config = dict(
    n_head=4,
    n_kv_head=4,
    d_mlp=640,
    norm_place='pre',
    qk_norm=True,
    attn_scale=0.369,
    bias='none',
    init_std_up=0.0376,
    optimizer='adamw',
    lr_mult_up=1.1,
    beta2=0.99,
    final_lr_fraction=0.1,
    seq_len=2048,
    doc_mask=True,
    steps=4656,
)
Each number is 500 + 40 x the weight over its row's rms, rounded and kept within 0 to 999. Layers, rows and columns count from 0. Numbers have three digits each. The size before them is the row's rms in percent of the matrix's.

# layer 6 MLP up, 640x192, rms 0.0762, rows 282-563, columns 144-191
099:467527493527492492451490464516480518444490485477455516538509433440427567433595476413508457513468478519400491497480473540538549527509527472525528
101:513457493476518561496478540469455545548467514469514511504533532459464464556492510459498519457486383476551438492500505541554514473475394486561508
117:451558503512550510486500510487490421501450463516500584482435483491571477505465447526563418504454480535501457485449441496532544497449452501566547
088:521524515517576431445495449534500503541505458455438597455506477551486487435509565476467439478500499521473533469532495496454559505468507561477528
096:490538477443430522482477473469492564562449502466557561487499419508553453536487569540503509433526508426414500573510458532493584558484467502536531
094:502526539421610486492449440502530536492598477528467532522442490482547497477428519423487536497494499470478449481555475456659550471509493482432580
095:507450549455460542535467497566514550562487551509449602546448561477442519442536552498479453432491475507508477474542429532482504429480484472498479
088:444574517468504521436524475425494504495459496462481467511480468451437508570499513504484439511513513520459519477547504486520367434480452483519556
089:492534523498514502516549458538512508521556488493474465569434510439499506506469487522498516474500441481469504563428549564483452430451519512535462
119:449419544468489458488551447546428527523499452472491533533460540492496513484516472474542475521454447489399473528524511521527531512475508519484506
101:498532476503558499480605495543546593527477536487564463512433462496466458484512557497512469476502518471486473546449493478529547519507468489589471
091:473514463527497524506506487484539511485441427479470546483511435530498521489571558505546485429502479510518468513506469509423517515476473459517543
091:525511490565538508513439458550516488552541469484522499479455492528563581495501534484520516533508477454427532481525460470560449507511501518498467
100:566367465501452539481503487512552491578460442434572527517516508484498541511533481471568512543492498490482461527539537471520531524472405484522459
104:492488466477489463495466460496528414578473459493538479409467526518568532438473466543535532509480513484497485526480488412507487446457429520479527
096:536532479539545527506516492528571482532481443494511450498467541572571468541436489534523510516525523475474479462573463481452481525497477483583516
097:491524523593446507514567510436523575464519478501524447472467451481506480516454490557511516492480491525460486552464530512507461512415450408498501
097:413510555461451520460568480496490539432501500447514513508457555524477475483549485577553521508466437431461456512515524459475496521538522528510451
091:497484513487510485537533501575486555521475510516414528560543512456500483513510520458588445545460494485474522545503438607561517477475410436512473
097:473484495512506486489466512466519493505472447521522532475499527548482512512480510562545500422600453483464499451452468525565512528457536500465446
099:499487513519529522513499468535508549442439571430491602498463486541480494480387481425526532445527487546516438484494589512560520505512462473433402
108:483531468543443505507461491540484532507535441494462521494484463471496487476456517435481459509447421573514496522501489477499477538427460486537459
111:546496559452527508441565503532451539545494544447537555499545510549440416455521482486517482534575485501460506484504464485529480479482495451458453
100:535479562561500470548494486467513589461497469451497510453451526499485502517487491499518438476477476523418483514466495530573537515425457437494508
095:486472514518529509464556462423570501562551509442466459453505442452474496477473478469493522570483484482435548455531519474541549512537518529462546
109:536565477507551541552495532501532485503539466450523589446514560489554442507519495472523527477439511469470515428506497536579476527420476435465427
100:487518534439456561495564490505552466575475502461521522475516415500559493516549500517536502548476508495387509519519527544548541538512571486548493
084:515482520507493448505443530506500445518485489522461472552454466494500515552519622504505510489473484519488525495493502513493433491459509465513455
100:425465577512490504553492476468472507561542490531536596485517524467562430487478497567526468475472451527509483481465460489578526478450499513498559
095:495508499522420526463537556504516512470581454483451489444500423475573527510499454520499532497519471470496458440428484504533495495471476460576531
106:515495531525482552452481449424438475514584437493490479496457449494504423523477545526492474548520471466524471464448454516570532541458468521498533
110:545506540534584512512566485496507577529539448465462504524497487631515452486475501491567476548508494437579495498462494517531493509502396489464474
110:608468500481503492519495517468501511563541481462557526524392500529495513534483495511530507526476436521490489605483538538539472572509484520548536
108:539438536512485435517548525517483473552564467509522523463454526492508492499510505560511440539489461500528506480506505492521527513463514496467523
095:490470570425526499512543452477548499509482444530486551566486443507462486489530472517544431554479457472546408469487443572505419516512507481559544
105:507507503498486505508469515571480436549517532486460450436484458435514492588491422444498534500516473519515489536491503495565513531435491405531526
095:472564523547456438470528505534499504518476493504509525453462483523542507458527431489506495562544414504465482531459502476474453501484400507583474
101:584570543543516481476562439526536456532514407519501538474466551471518517459545474490455518514526483494488495524448493455573479430435488458488540
103:498533509509468605493532515531459473478417526447525470597486514510581497430490470526503469508478468455517496559383468521536552577415435459497513
105:430502583518523540454483485482459567494512571475482528498519428511480463525464510491490444435460490530459435619547452479524508441482494470485472
101:452487516515420465533500486480469509532442525446531531583483488479459499524475545489583511511487452471446511475499499529526474499495453475491480
097:528498503533450506535559461463582458493469460462502506396458462508479438509436484456536458440588462478491533534508477463507548506503435435525507
102:470510473477494476563517458543514560440531551456445559546476464382469432519476477447536528498496494511478420562558512445507446399484458463518487
106:469511486583427519528520473525504511519476550444574533457477545483523519440501460528539465515546493448505469479571523548523471449524464494503482
104:470513512548568512460496479464480449492597479480487521506481420487568431505493521447487395477493513526596475461547477528508471422477504469504452
096:507557562503472510497522494512464464489531507431536553490510555502501502575438497498460458387504473521453479480450529529553536457481423499574494
105:563508516531413568502498493465521526557506474459564531489539477476401507545526480478490491489522456500547494523496485524590483557460478437474524
105:541451527588536508493558495494448430446550465491542490556495494424437500480501485455465431486519462548538455544567508487497506605440423472507450
095:474471448522502516456498528500501493487519454460586541537472494514507506594613557509498460504522484520534442461513510496509452574466532494613478
095:576501513531503432523512453479510455485492541489459531507444492476517513514462452462512532438574439536456461546517507541554442427477463482528518
089:474574557577536528554500504408559525488500492485573534487517446534540504565462498535525551520475466460449507472569572502518448388481483533544535
111:466494644530468479537527474554504464497511480528464475512529490581556500504465518454561499446506498479536481490444537415527535525466476488516454
100:419556575509455472448506474485486429544477479473511515452479516478514549547491426537516461571556470538479455507482419419575434488470484495497528
102:474457541557507439538490477473466579565498500436510496551485501523523428458470454505619536541498488462484528469522522468539460495460486446528439
108:505445516557494525507517497490488519483458525432422496573490470521419469529535439487606526452498436535534433536550530495489544508418435398548475
102:501542535515470483496514524453433473542567480484500541563475481446492558496475511472554516489568552449483444503554507482528546557449492504571507
098:546500509516456569466510472514409542436515440478520521519462471528478494462457486514541512475530492506501485498502542487543519426445410447475455
107:491517492500511456505545482483557541472516405427525507503451471538526447499482459418521437469530473541447490494503609508525533530486480481500503
104:523522515515530587563507461540503524482470454477519481478500505474457487425463550395560529518531537463509420544487410458482566532511467532514528
097:516541530554494533579456467446528508510482488477478495443457478522561559528569520529513512542552501513499499542536440608511532545445480518556460
098:571499504611490494579516446591522484551498453476595515512444524514530571419460464542546521471506476538437487512494555495512463537431477455538561
101:452527543492533471542531497471499478517449465477505497408529483497554589488432544460486517429482485455465488537484555530463486524432509538557471
101:503436498471388495543489407466460456525485479493504494470497475519499510482579506537482478531442481474491470558449512533473453454438456489567510
103:588504554459438515560479429468429523508506466467541531520506475560462465466519495448481491517529478510550539499411523478542512474573465513513521
107:508462543486535442486580477463412474495550533425456560545480443529528539483462518552515433551493467559470527623447496531526526434451472468549528
115:493488572502472520484527500559444484438550558492557507516401465539461480498480487488558470573532391489419413593517511495537501534506487538588440
098:482523530509439482558454478488369469528480512520525534419432495514482516554380458503592491479440452456509495519485505563480492566474512455490523
102:495507553510489461568535522523504573487577518491554570547499492471461458502485467522540497494508479516553485479499531518507462517472566485465571
095:558426531538498561470505487453457493510456474449524519548429459590477508455595558530505540436459468522478510543452447512556528461427485526512500
096:552500578513432462517454424480472617503542515532532470525569506477486425419504476489513423445492475476461479509463494477589570531456425392537472
113:577494529476497471479478496497536490558470503478527538479524424529465470495525430482455508447503507544481501525532510449499466449447483432578532
093:558473527468446529460487525564500538460443480375476552577472424465530527512526517434576482511461494488517459503536459422532490476451501516484477
099:572465487534423476480452502448517508464487508487484545572458422462533598511471498444491496472503489513559471490495495471506538527461469446496475
095:462532521464483446468528473495422481548466531465540500469506470532500483516520501528526485527487499504553487502517586429535480521473488472597518
104:504545526489541487455451460555483495568462473413556527520466458500554505506458488485500433486558463441571454488553533465491482419469471523488462
098:525481431474461543450562471494515544573480437455489514505439505505562532542454538493526548446512494516431456521541512528497501411489519555425466
103:440437608487491557532548506456468532583471485487493562456472522515572475482521493509478417463536474481545442501483476538554457454475496548495474
102:433517479510417551517545500462532531543494548490499567467452548505559464450531474502530461522528456485562455418470560546539475542493548483478479
114:572447563524559448412552483488549516578503561469536524492492458554524496563475490481510456439486488503472453524476488538566567439455466421502503
106:405484512460443523452494520438475541565523495456543493535436453546556516505477527465533425421525465495570444500490491516468446527492483518478510
107:529481506540544437536483443475496487438466525470442520504465444523468529455534467494496495516517394526513468547477537459496534423469496512455470
117:482539532526489483486501525508532530461535454438560493564471505425484457484467422408537467465480501515446420566521484502532493453429425430517386
100:528474507533493496500517473464508515533530480413589468513533522619457537475446464466513564520505466540454478444541528414526438445502439434561414
106:462517573501452483492466477502469503506492527462514564440530449536463472453462465534497501505450462412511493496449498542587500428477473458468547
103:491526506557409480467465514512521475535511459501479510465472540498491517545496477497526493520511464484462459539472434460520506505463536448494487
087:517529550461475447539501431542525492458515489498476497508511468483548475486470562584518542453512469530395495472517516504507489482431517497545508
107:489509568518436493486512437561549536495511492459501508497525471511556547520437488448563513540479476496558474488457516478536478519486527460514400
090:471533497416455508503516461476531579494449502415545501543468460553515479506447460506499486477469388563503462511460501492484496506545485534523495
107:587481545454534522498539471553536494567499605472520553505514553531487481533511465488543480506523463534549517512558499497567535560552501424497530
103:499482514494458467512459507498454460601473534462487513510454454491540440475487482567508463562573474448482450459478483516545507539502469446541510
100:526518527544523456461499452484529461511508473461515560483458506529478513530478511487537544452500523493522441552495527529534479502514512515548520
102:550470518495454520472508541530555420523549539504457509470478414478476437552490555505516454487556334550446486493559455477505488476469507466522468
097:435475504545485579494567502528455562477469502512449523358585480467447481481447471395524484516558486532446454473479507446526543493489513474517460
092:534493517550490465526550448537506405448470512488487528451472447517510523535518488449540505537464540536537509448436484470509490517492483513576491
094:546459462525540500458507422562575532504395484506512542500440466452476462478491545427539393471534467570517470512453522533549525537485455502492507
101:492454512481487488417539528536585483503467493459507529575534505507447535500472533426532446502536498561563478497507593507504461549498451459469471
107:498466497508468556486510473540525570470575524474535458489514475470536524510447500445489526478566479512438488565469502523507575499532531476492467
100:589456480449482496554527441492488532537504499476525516521453523525474464540380470399582419516470500529498500526451540526521439539446457448490470
099:467526493485469406476523450421542434469505523448476475452467547526529510505527470557524509484517451529463497551486463472552515548514553494466525
101:572438551555536436503529455449543509499512533473525527489432470539439606540521496507576539411520420515497459502501551521459517564444482471492504
108:452572506409526461504519459499474483507492533487505532528460512490550567519512439507556509537511481471506485528515514545562432421453490474498480
094:467535513460532546502485565496506518570450516476355476529469458483500450492417458494518461556560500520548460478504521526499557523480501525528507
093:456463480472498481492543490595513517534506498451451466546501502530558465540525457526504381517504517460474497538509451454579487496457509482487507
102:514517426450517439538534502481501522508524432476517550490391490503473537510486488464520490525474489546419441547502503500552539540480550532463535
104:458412572474524500492480485547455452559572516484444512521443545515493506559418401499521482510508496498513479503474452436551473506515511510499473
096:486499589543519496525608488493482455524467470472506490453509479489488460499465484549491485426511479556377493473518473363507482502499490473519483
099:542420561509394493460500520501562528498508537464481551455398433566504520507492488532459493488488489494574508534482559489512510477490514453579468
088:456513551443465489534554458474514529522490503465577582498488456472383509565472550537546556562517475465614497464540524511490385566518486521525516
102:541499490528415517414483476503500484503484563513488519490485443523520476519486489565512505495483478493559513498459532548510531492438549469494507
101:418544460493520485496494460524528454492537436481507481445484433480539444509475500506523554515531522431440458443476561564576496544456456478496487
106:578493563538440536462531436484362499473434525501566542459485534502490521546492474490528461485550482437500438542513497424510501495518433480526496
097:486558529448528522453512545514440557507555538487565573497514486539526528544433459521498511549467551558487483496459496481506442546471486528473465
100:493497530522498458418512474508499525549447500443427500543494467563453485501531557451483542527559537497487520480515521460475519518426518443508465
109:482512480574504496527485467536479450528559538476462532494521515476474448504563513516600461464501495468485489516491551536482452450530520504536497
103:496508520410499507505539468438535522569531489448524543565527479491563538491444487528528420574419496491469497537481509513580484444424496487507479
100:525565503442527512531494443436506453476474496493459501456440467457483485515417488523563492528503461424493430556539542555570506514523504497515435
098:517434450532505463509507475533486489497484507490444530502561524518527542441489458558523547489542419573452471508531583411524484524481442505490531
099:470489530574494447484564464447512460509382482430518477444466561462472575493482454488500502510521418509469460514546527517495520480469567544433440
108:524505550463483511516576462519463570511482559483465496537496524532572481513434490467551519521523538488484457504533522479509515578482569481484475
104:430526505501449421493516436461478475519421433493507577446484441524470485529573491509537527480500504606532409433494403479559502489452386522541431
098:497545504563505509581596505460489497489551443480462437506504534522550507476474455493587548528499494419515493496595548507558515556500461492435507
099:505495473456513487478560453529467470517539464488537567476469552491444510497477511515530474476486436434429515563464467496478515532542447494478425
101:561506541518483422467497512570505533503526475557534521539478470515498555524478521532513544483437496543514485509472515454504418452454507519496508
096:500574472501406509446522437477576475414530460504495491498477491469533441471506531478489524530476508507481501537419485496555416539484489495475465
102:452495501561517473490511513513516490493523502503466489396522453489501519563442543502553457561507473485475446483548540478465476509498470510573483
097:522531523494445513476445462557533525502583581518484534423519449463544525532422510443518521440474512593486495493481536529545504457510486510520580
087:381430461584541546462507496542533516477479440468513570417495489541478493555518511442514518485484496469543490519556510547508592497465493429497451
096:525479579516556540402460484450468523475533456526515448557431508490462570531403422448524446500502545475473512486434458565570545463406469487510474
105:491527510487532458521466462536443476510550559504501495519455558479496497503479451455516526544469386566449513519521460532504468509417450464577451
105:524486518468509497495558441498438459469525413447503508480528475520478521466497487543504491421463466433477518509549443542606507470476490449539406
105:421505618496533454487531443482424438501470529459516506535497435464536448507450542498550430541423448435513420553518546539504509454477486527497470
097:525517472585514522435429522478515458519415504452473483557450496488528458468482530494502491492496451506466482494559519483518423513499465439618486
090:542542541449501512446506489553465515586499547469498534475461481566490481620496583593495480528529537486549530530592553541565511456462482466509489
100:503464530598528527523492423526502550532565411508449551541493527542552465463523520482466500483439544519493438542531499480501568470475456540567468
116:576513578481397445511515525501454526519539458476516576457470474513481501578540550458499405481539504495470423556544523495532547389433422454526477
097:533537517565457492461490431534447493556469475479538488511457467450459522561581507510492530465503512534547506481472553498470403511505399448473506
099:477567542492595475489573482504542458527493534441459603519428495489497461531576539517526425546435510509512509560450439536514509477477464532494451
104:521549551550477507516540445495486581558532441479468564475549491506510481493450538443539494472448496546483505520501556523541473486389566481578566
098:531514499516523472503564537504486455510514453445530383485493468521449524503405478523513461510458467461421509566494493448568460518517515441592462
097:524474485546490484483479486467389478590558553482555512492531497486478462568493479583521469469486513426464485521540532448528482554466472520521503
089:435496537527512543485505430490451492455515500463490488436485524394431535429521554499493515533529478510500496557556463507508452422493538465469469
101:551490523514422486485504501550462484474445477460532506475551481532485530462450531490544469540490508436606528537557556496463536416425479412575464
103:508537495523485473471480509543532527478474445528469518474474486501506525538542518438480518535450527483433464491496499523539533459391493386500475
100:527520462498512473434565425555508476508503532439528464588451518469457367553510479434557483554461488489479493463492533432558450508497514498475514
093:491501490510585506472591494487528501532453488519459618503486505532472552505479569447509486493534465451473444501477494521540511415437455476469565
093:510543487494455518548546464540494456481491488460502491430515476475473518501481518528530503571478487501497508452466523469590446496445520477499508
099:563431486557504494434499485453450463545478428486442454475506430508540484530472484502510465556543478505500466536532514474543535494467485559551512
104:488426495435452506511508461503473535560539470455436597488448408503498492568510608481548506528502448523497549511530482512530596472510475459539532
096:439406537532453492472544562577428525556495506476499607505525461512480456453449484499494442451550581415564444564503448496511441492462503472457518
110:533489560487507537462461448414517454505566524474579493491546503534510541486562461518495503517515395436505470513458500531533626491515551489462448
094:459531450464535527476483499540541505508524500520575505520528496529558500490481491448525533484552488599530522433519499462617440493454468522459551
096:512551558520527522545474546538478494506501441512583470465493482535573487488482493510511422456514558441448442581430506471540520578499536530515493
101:538541430473484461460527467401464499519482481453459537428416452484541526456503472558537457494466498566430495542507547455504522501550544498527506
102:437527502473483520495480483443467516544505449453557480511465509508520517513502455520559515551511494500426465560551539457615418500509464466583490
095:524466462462440500485521537511472514448487539490533494541487538583520496415525497522629449476458508453492524516448517487597494482461470457433454
095:401462530489477482499445526508465494459532471524514509444523434476598466528538560534481478490515480524429454550499534495519512513495444496498419
093:479523530593537503523527534511512560530509515447409518499503514544528512519472448466549539531541505535441511514579540443550424494460440549572478
096:479497543492440497462497465478548513444503503495507547417454501494489445460464516456518500518458471498562489477474495486484491452429479476498528
091:478571486500470464516493472557516502573529575484487503517511516560474478509574511533461502575470472475589484563445491528501447405516507481499496
105:545465530449470475527552506527540474508517530459541537445479480474524498460475514480604457546526413509526478557433579528523474498474503428606418
095:489513555485480487506525483472590473581512580434531500452467442630507447513494532470549490511622432505442472522537462481505539429445508488495547
095:507471553563537474501533533421515506597521504473526457495474473521447471526577495551517517457510450534528430594463388529510493544462497541525479
107:498558470473466473579550502469426485482471468444455501488428489478560523480437456549536522535477469513576477517447469450532423485501525381509516
102:519522521536463511519510459469450566448486425482446462514517500470535561567470493512564466457493506491485526515484475535556405484508504541571453
092:474527493516505513532520521548498495528477518497549466509526504532459436490453534543537501460414517459471504549549459474567567514435471446474467
101:501527519486560449503514474500512488486429546476409470513455504525468525510486530456550484467460527529473487480390476474481523501474530439492537
092:502536486501538492486515505497550468490518444465478499500517518558556489503462460458495499446502437476457474553486501451535439478451459508490523
107:569529473434494478518532460519419518575488509502535527555484477475485521508501473502576479449501478503531515582502428508500483606453496523488484
093:496467435539493439437550518579539529555425421467487492484571494512430418519516524577504577478493533400505499546499536531521512496477516474537453
092:499564505472509480494529508514626513513500467517494484500475526494491541495446512462462463509517498526432507509498511473537504582449515526558577
108:525540567548553531507520504459460509474425546474481542500507532465448513524503493467567483477538515439541489479484532522555561515476511474539544
099:514504508524582554571468465518521482551443520462517466481448519496491518484471502495553461475499459508433488495484494508525464491534499506489422
096:516499547455558523516425443583481496553555528475527531458481513528533510522449484604488508475530502494457488498526520514488501526464485496536552
096:482489472473520422517506483478480541510461461492484460493450510517504549561507489563469521511502483458490454469396518504519516459469485524472534
097:512532500467505462496517529536538393553473478441502547497504471577477463524459460540501535475496435455436514470483480454558424512492494450523565
107:488447557513481519517466488504483548550447547524527514490554401537482473525473486455512451542557494444495417535486551493497459505469508459571581
103:479538488505524501482512431466518471539562482485609513513459503486515496482499456468535514447482510460466463568524482516609423558475437482479486
085:477489476482468499558528516515568461524536491468425505489485559427538540535549574514512423516465495519514482538570497479488429453498465483544461
093:456483539531445463453591510536456535576556555525484496460468482537487511505482490482511458502477475556512436438502466506537510483466511502527449
100:502470537476497485506472419534480498477552495503530449471545588530517546532594508462535540481447468452563471517494473582487534537511507522458422
095:558484546475455471505475490502427511615545482443565537542523455495513502572537419508506470524489474485407518478489435525571488466483514559541472
114:545498463503472488512514489531475496521472468488527496525508519482573526468481495477606465443489501440544476598557542513504599457537457523413449
086:510523526562528417446497463428495499487506489474479476465447419511446461444527609587491513475528445493526487535471514476524507454461461510551521
100:442596568517574505450547528458463497540518551494492524535464437563575445487472549581543491507502491484524534566532485503512591518492504466530504
108:527522541547487474460513461463494544563514494461403494481414526453491507469460483507501501508465502514496449556478553518498561483501541422486512
108:471559480564501600440496451522485443580502551495530477491534450482518573524549510496580559503483556430515512548556490522573536490491536455467527
101:465495575501562505427549431519465466453557473521494613451441430485534467513500510509467489557506534451476467565484533488540535540444484463478471
094:467474575464476515500545479411485479479461487447526500547393508562557502538459434445500474476464520539497495524525486511503505488471541465503465
094:560551544510503496458548468473516509482558546515541554473426526492455500476499433481548439509522489598530510551486510512528463400448457440519453
087:484491518503490530530515494525495423564477462419528496522473497494492504403523546480483493493516555498526566488428452528527586570489495492501502
088:461541463539460523467483476498491469485498487484522514470488445464465433524469552514512506501529480507546542462493507468561444519452446485536515
098:523475458545484570493505441499518423512517574493476523467491489479534412520592489525520438421480496502520501490522490555551536472471449483565555
097:537502520541479548484462495481468502499470488468451490575488523466468522477499537512483550491415472524496479552480490415546491529524530465624508
093:559525568493509445514511442496504509545560469499640589478506519489535478532428528509510473419533491493509505457457535441506536439506467509573508
103:519442525498506492487511501485498557505488476468477526579522512488420454500537477535494513526549447447470513491554502522473526463497572462628442
096:550566523486436531516512482552483538554513486471504543529475493463477488566438468500525441478471518540515524513508559531511498545436413477510493
107:485473493468525472529513442441488489485480459464560516497465485519418443508524528388478414516552469566463486453493538576530535445493391523496437
094:548571444470499466379397506497541470545540479524475479465454549482525501486409474515472503587486479486487462543522488503503474538463516433489499
100:472555597519464516530567489562552545461466480503497501492433507510519461527526537556516480560417529443475526497475435457479518488501501410596532
103:544552445553430435454554492493443502506561498507505538547507527521518555496503504502566459551450483477512461493455586555553517503436440484498479
093:532543458453506439540537520532437440545556551430501486496472496542512503488497458519510550547553413454423515550479563457533519564495519497565551
099:457559466498493548526486502516547484488542445463510577431522455480552478463474536483563494475507528501485475531490556558505518461447467400482507
100:432500561511446529547586469449459451499528523474460483518537471435479474564482495506559526595418514480430486482567516453509473452519513491510536
091:507409513604550532491524474481524531531453461490545466561423533533486516505497499534503467499488484555455470537444477531473507469488425490497423
100:498517584484531460476562469423457453499474450468501479533479483520462450593489464480529516529524407585481444458460577443480487594458462510412465
098:524474520571479445423508475510493538582526511446481544508461499569471501542503579466538524528468505508483515467499480458567459481453481512435528
112:542470551496472436554552497541468535544491539481495477584535503468559458488527514528545531524450519479460484467514498555514520455483539510467481
089:543429529561503498518540497499474520519463454481509502513425449530509526573537462503506491490520503464531496545465543432551393498448468462544473
095:497514506499547520521509402575525523499482512446490544520416485510502474480428483550518483498533503518516416521519461448532549472524581539518506
097:469520492504439512529572443468527561506447555497525494500535518541505499430458480481530481486498460577551464410403500412502501472474473464452457
115:564528507501515420465519481467486547512468513469495457485487425542497567487512483535563500433448506479444448468477459476497529486497483451537502
101:529514538466466494476577491551524501497507458468395564529407485466457519550413539492560429477506463483429490486556477477532462531531406531492455
099:454531451455511488494493529515504554433476545428512518490511483539507464478499539545557481434425443497463513498563535543569576485505469502571490
097:567499511504494502494517452497507571527550527496434529479487498439521402453489493455530489492499475515436467454484490458595562472487418518508513
103:475465552520513462471408449467483491568531482480493484631465516511439637454482527488559561513594449441508479573542466535514517526464489444514539
097:461492514495495507470468477461513481512494468495488468460517471512515520508541508514508480483423425555494394463557535556520489538515493507584471
097:530569493506542496447530483474485525461504517500500475443524502433472516560439503584532526481462513449478498481562507480517515407475442433493515
113:499481507524439512453482502463490457514542493448520540509522527424486452507470474505531442489490430433522496515543450495515482493502497523581483
109:537559478527517527516508453467401543483511488492471521436492538483514445487448505523520479501406450465470468495539449493512510487506376474481528
099:455455487486535615453567461541518468489439423484467533554433538451448486426481498555456374474512429526571460486541475559539510521462470501466490
108:504427520517544488540496531558484549471533543473462478441484544555496502502450494538490472532551446501465428515461482540494507495489523452550514
103:500428550524461528479515515509411474525452491510472532498503527511553466492487451543521514486487487488534495503504446476506577543476521481543474
102:562568521474484456494567477469481489528526449491518530514483554536500485470530545425575468511538498459528497487472507558549554461467406525481581
102:520518494546479514453560540495487471482564515441490529431463445478458531512471499537479416460463505494493494564470491457557516578439453515466449
095:498451564534459484465462457470459520527545467460493470576541511536534471556523467521491473409477513539597520511428451435501512529535514446466528
104:529454531513517579474590513521478438513558451460457502530472397459517482473499547545532452539497520406530505541433486468472488521492461461471459
104:528470492514515453528474388465481486530552536502518475452518468456490458527491509533522519510400462512502496488512467471507472518515574441467542
095:456544488452533462473532539470475487454503465485429577557482482482478487486445451522480489475428490551430491514484542449512482482463511509554469
102:517553563514416470511496461521604503546573548499558464524521484484553498474532567556529513561517451484534481462430522479491468545517420467544428
096:461479493487458541521533425456495550438474582498536476550539517543407505506467534454529450560410499429523504496492512522525563459472467524476532
098:497433600570441500487516486517420543485488450511452512473465547503558510474463449552540506541479477493420414522461545510519459533510480494519478
099:428492519477528467493535480495457431537554506484502468497486473453526449501493427482489492477507469557532486477525458497502392457477477480481484
101:535534486550466513491541497515472526517445508481456559430473469513526455556443532482526420537515445429421460460541546526532473516468486498548518
101:545563486507522458483505475479563454506433539439482481451453489422474532558499508499586508494566446581475478551434500453447421540459527446554412
092:477476541461493446475513512502498536493484532475467481469458499464499484541578494514461478521456527508552509472530530433515443467466432483501429
119:468559457477445448485485488440522453555528480447532543423476471564469506474466492499546473432526443503457423520517515577456487563495476502465464
097:454385544556434528485451491467509495548522405491496480547450501537510486513519426576514565474548513465505519542513539459474510493459531452457457
106:432523540532492485512557531403494486508507511493579511449497445522504550504456492538500450522483523455514496527510472583570499552463559466455485
100:546538506531506519496499481516497449520472467494414591448510474527578482477512496534548465454505530468467475589465457468516446486468494425463447
099:534531471485428512499522477482516490474461521465566510446482582560539525540577509559506520502534421546504479549486478465569456485481508487508567
106:511468502540475467475554533446557529448503432468511539470430491607486470491575453566571499456502510519569503514513421509538548517501457456484500
099:516462515537525451392449464501553510486416537452563543500507506567582425452461520583493468508486468550396493501502482553561538538558518491489508
096:588467543467461473458523451397533480540468460512495496484539571538513502518561512554579463503482538522468479525515571526432508486467523462492491
102:558494542445485427510499470444494480508536522443490550549479393472471437557492525438547451515489522511417470521456473546484539498449511544531572
097:476525543482505434500475517456540493505536446522510460544571475507532466477462485493477510523483503481493428473444529466491478415440500518571492
094:449570476582460471470535455537441496556512444461509517513475559437470473504529483449503482484536515528473504486577498456554458467499472458436535
096:470469551418468484446574464418512526564458485433575518426504470546553459520455586611554478524485512432491505546563454525537534531431510456470454
091:537554480491488490537424527489563573545591460502516474516495520477502464528531507458542419505489511521456530582537488514472430507529462477481472
112:470549467590521492458490491510553454564570450492530540462503501538514576472536491514515535448462488487517465514565456454531508567479436427463474
096:505408543532438534554511556423512443602546509485477465465513488448539558487490542540478465447527423463504446466553466425533554496493478491513485
114:444555579500557579502507497504472470463467532403481525470536554535528479484481504545515444492568456472538463488491495524564549542472525509527493
100:449523528497449479534534498566474499486497527497563523469557465560527512504489521462543506548511485510490477483565425491509486481493514512482520
088:486550512518491500525468521512518521522520482506569439502444511431504534686532519525484556501528429524432539471482521512514361510458439503451511
100:490565529510511520494570505524474479538445427459566529439443522460506436573377464445476575483539523506497506526545491483510538525517464491551527
087:461469509470509457542515489594490532565513453503491558513514521513480446496465536562557387504530505484502495506514464535479576405434510448513537
098:488457529502435485516513568464510450475473490513436468506498484530586441547489516505560538440418538520491460489465522459473561473458510472561466
096:529494507480476518535512522480468522496518485506498445528502503512464491510532560504514467571511444496395470495529522510517529499457485464516504
085:548599517489480490471523475547519484526473513430452464487488471445442534408577569499515468500499483548473525481553515412524538439490490433466535
100:485441501520510560525456500470480487472540507474513503530497555504544536459454500503481486495548451466441474511466527480545618436444491351535480
090:542440538507565509466526507505432549480577455464473460537495419537597422566454503504483544451484491486444441535473505430546562498485529544535594
102:532500464471496531459541510464546543502447543464545549497444477530514487566525508510506430558484551509525484529445487549566473483479485408431524
097:568517509498483530490522507522516505478480549469457477490496513538579545530514442511524545429409485485543526590610501475520495549468473517455617
100:448521545528476510460603551526472511522427537465540541456382493484471459505508475498500558458510508434521467513513465520510417558480499473514462
105:488478450433521454451509500466431485511534463483534552573474507471505543493524489520536441571511480447511504509536474443544465481481536476543442
101:427477439549523447501529460443580489506514488481506552495483447494474467502584522440541454448530487539552482507508523505533499438440415452481515
094:540495554561467500503543533501540486567527513470408464461474462479497515520438452457561495447537582541492458527619541587501533504507477456466458
103:482500552518514486487537363557443430533542495463522484547489527516509453612530415492502437489478480531447464515485374503513528513476472504463487
116:493521575522492504490452462570501477474526486433535450418507450475455508460486498442566531469508445491464491586593538475531523496464442468524563
110:446488559503477455514507448449524498541513517452506571487503470535511543493464492535551502543497486517442485449497429484543492429424484499555429
097:497555531512576553448466421531544522493517477411499420458540482574563504556492477495495590512512500438497475464506477464500437523474521494518548
091:468471528519526538518472455502449556558406526483453501555486465477524514421473487434537496412470487542403501517464544431456482560488455415468537
103:525558614505505526510511481511488574456538475502537534417503466479508441505477492465584494484523507442497524584439492471529541414446551379541491
102:433483521483528516502459507500421544617507550472524575526496446506541457532512490441539514458546479474472442500522461486506527518502508473467492
101:526498486571509579477506495522512466564424485424479552508473470472456511520461496476559469558432500549536510480490480522546514535509430481504499
096:515393578492452474512479455559465506494448509451473557531516485514436482514520479424540489445504493438434475467527512447495529497518492552440463
107:493502510450451539498498444462415474492452482470423443504517433486531484480534473437582529592554518529526462492529569527532447510470491463479526
104:531547504461530511477536446480457482522431478501579546458520502535477479453419486448465545568503510462459493485541514519551476526505529416543568
100:485475473490474486484498566570537509520462595507489572509499443594495522533451524501476493580450463541499513491455438502544497487416475479480425
109:535498546523517509392523516463518491493553517522504494575433504517490362459590440446536443513402422527485466490541434505591533434452460487487527
099:489600550505490531537513490525472561565420547455508448445549480483571547537561472494599520522469427506511525508524507386538509556475491471491512
095:455493520511549608428505509544518516499533514514463576467471539544461533561502514450517498513462462523511574483521538493487581499527441463484369
093:463511557519547518507504445567419532494488488497473531549461449451475427512437524535544461521426508566489478523374541526463406465511460455502546